{
  "n_layer": 15,
  "n_head": 4,
  "d_mlp": 896,
  "norm_place": "pre",
  "norm_eps": 1e-06,
  "qk_norm": true,
  "tie_embeddings": false,
  "init_std_up": 0.0303,
  "init_std_down": 0.00277,
  "lr": 0.00598,
  "lr_mult_qkv": 0.5,
  "beta2": 0.99,
  "train_tokens": 199000000,
  "steps": 3037
}
Each number is 128 + 32 x the weight over its row's rms, rounded and kept within 0 to 255. Layers, rows and columns count from 0. Numbers have three digits each. The size before them is the row's rms in percent of the matrix's.

# layer 10 MLP gate, 896x224, rms 0.11, rows 666-669, columns 0-223
104:109139142097095153165108147137139154144082085192133150084066112054097096141123169130137162136137110089091144147155090114140146080128140158133111092169128203101155174193167179127120084158119135106075131169127119164123121164219140133174085129090125104134176134105173180088142145118175119147186111083209146121065128120133119222126101109151130077097105096086173149112128096125107118136093134162092106144137081112164145073150168178156123151196154093101113116106120092083128097099156144089118148138114142134129139154103100124144132171130148039122141154111172188126149149120129117167108142190171138111143166130143122178144105091084131107078117144161115184080151164149070092163157
102:137114116164123172125169121111142121123108081129130190098105079132102122134137119167108204147104116166120128155119104178157070160150120102163031156117094122144117048138110111150104121178097148117105099135147130115113117112158121123144124080127104109136198158086113134083093200138135161171109069165105092132129107068160108182089155181102185102128110090157148135196110079102115078129141130110087099116081122097092078078141138114103104147163156124158157157180117142131075128127035095124143180111154170145168129099138153120152118147157124081062084134161127135043153148078122080124166126116126104134077147115112139084118150074105163121093110174182127061132174101118112068100151
104:089178148147151123087175131132059115109129093172110165117184131137199181118176132137135130122110216194125151099101076147148100110177117146097169065147110177149155073152156091129120122096114198111181075174138121104122112110097132145148153102160208165121153125164160154124036168165098157173128094157095140135117133112113130116108108110109103122099079134096130109149108108149178111107120121091097083134157196070122160106090170157160110125111157140146146085141124137152170151114099034075074088057107115093136108147099134143113105143152144167113137108082113140128118095135101131150109123136103123155107147149152113148156109196115124149158078091192129175129134150123160167149218
094:092129124115179107139129116164141162165124134151172164131098061129138142116125169160169111142118160217105134103117084127105136190149111159092119108166120151158146148192213152120121113175123168133161134121116078153120120136145137129159124103116110061189152151158131149142118112152149171142142137120144102154107143116120174195113106175151185101113109126083149084097103142167107084145059084154144172151146146148117159135165194193125080151126145199079132144147112085110095113130163078099166153215153114137148194177121199117151120111122184129096158112108119115079090107145102146113135104153132135123111188117176114066178155129148159131146077120186123107188206145105071146172103
# layer 10 MLP up, 896x224, rms 0.106, rows 666-669, columns 0-223
106:093147121147155145096109086117123160141161157129094097159159119176140194103151075129140091074088085164135083149148122152187140104116108184188162130069138175176108116143151142119088196131146062098125133110102071069133101129154113149143123102065131139105074139144173108129104133198086084101108137223084090119125144125099153159139140180114093106100125072085171167206131126112155066130111182087175163101127103117141152119077106124117115163119104155079101151170130131129104132116102088149110157134088195148141089105128133166091151146085137157120096202143149109095159125210162062171135131092089128141136135090102108097153172132107147121132156106095076163109104088153102128115141
100:111099096114188150158156132135158173139128113103194104127130100077127150153172150159162139089132127214097081060122093139190145124116101083122098131078111072157115127097093103121177117146124127176139121121112143143127166081069090136094171143126109142078072107154132152110146104112161178090078118126142135157082182132203186130082155129192102072106096161127138161098109127102140141129063147146119104088113118058108148155167145123141076133113105134094098114140129063146129091144088162153138156084198141091068117170107142105101127154113179193163105139141156109146154165109169098178133198095170137174122085124091135069105157128086128107115085170190122129114145096117130108072118
108:132236094128134105103144199147086168138104133126161110117163133141150171028103134143137097097145132150182132172139065107111144144153096118141186111119070174149126166116134136149106180097185140140083090113077193129134134109136149108138083083111180143148153148112170188080073124162113130047130128133078171115078151115118162142115122170146133113093085132105144164195148130135116126135123109144121083142140127155119107171131146130181136110119170079153101039152142155129119164191083128117148144159090135136117098138153163138112068161128145111088144112122081144097130124095103123149113150156113132162167161155199110135129136157169089099178112164114175183127156147194084191196128
099:142104113079118099131084136172124116179061134125123133129113145131123181112128156124155125133155132176109079126111141095152109081117107122166127095156116184173127147177163165076138100149114155161134120122111117043205111126114086167133142129091146107186163106087134158082141094128084061133180117155102158170145154118149173129153149166129098122153141151119171166144065199144158056151092131150152143117133137162133095132119109165161129110065234142165155131069149122131148135117184114115153116244111180182117143111094137084126083151151133073131120140154111131100110111155154164108099157128103115186112078144166131073129120144148141101049076107124101150150108188110143152135059
# layer 10 MLP down (transposed), 896x224, rms 0.0994, rows 666-669, columns 0-223
106:129157098121143143084147104131136085129184117118159166156063073125173143107174168118166127113140064142128109135146131090079097125104134159150158039138149128104114170161178108111164148205086089178149142176140148077174069207157137105142138093123142127077111117104163126206085106162125155145171110145133126123111133129164118087140176122073163162133084130170122112124135120168093147095179167122116113128115076139086135140139069150138152128130178147166101151132062105081098134190158103170158178110119130098150090163127154127169085155114117145113154116093094184158163102109159122117059151110126094117109083092152113092128135099072169184055150163135115100154161127167098101201160
102:132110082079136138105119106080173147102153145173174087124124172142096105130163095117138132120176167155113103093164119225165149104135107114144101109084114141118122129102139136088134151138137180156155144083121081115133131080079102104119161127132128137116150173208150140099159115132124110111098085147120145135131148110086169126163127094170116122187112056201105069143118104145156114077129076116133102108195133129140148073136182122120124165173147120151125193174124065134092087139119166149132123066157231083153176159171149126152122104119130129110061102127124132169196142130084089101131191106203160130094112113137087108167143130125148139209126128082140112099216087105139118109125
099:170118133149121184130138107075173102123110179087113102102133151169150146112139159091144094176081110077112131181097174080139155126158145100128101166176136162167129175144155113128148111177156151068128177090112116152111123126128194141161075109104129121161108097061150125106144192113188053116110168178069130124119096139122134164117168059100169188087134094133137163140198122080130136112115150158098170170071138134127144122119090122087104174104114088158144137171131168093130124171186127111116131208102106112151118120111155148106115214140030185130128085130124140146142112130161130118137076100127168147122141135124178153106104112119145102147127135142151111142221139189060118100104
100:085177120135148110108145127137146145136149115142119152151163133145126156069171090102180188136139157159140134186065144089178103109158112114164166120179122130111126094170133156134149121133118132154102069099150138097222098158186150200209052205112149109128121137176095124075173136165171097141158117134115157143165183098153141074123147092112145148133100122166134183200128148162111104152113133170077093137104139132124227111158186122128138070142152140119140141072145171145076099178171145156149098140128123105120129097122142144118137133139192106145185109121086093108090114146132145142105087128126100138147156167165119080115108115205097162146119102124133182168082163129172091177107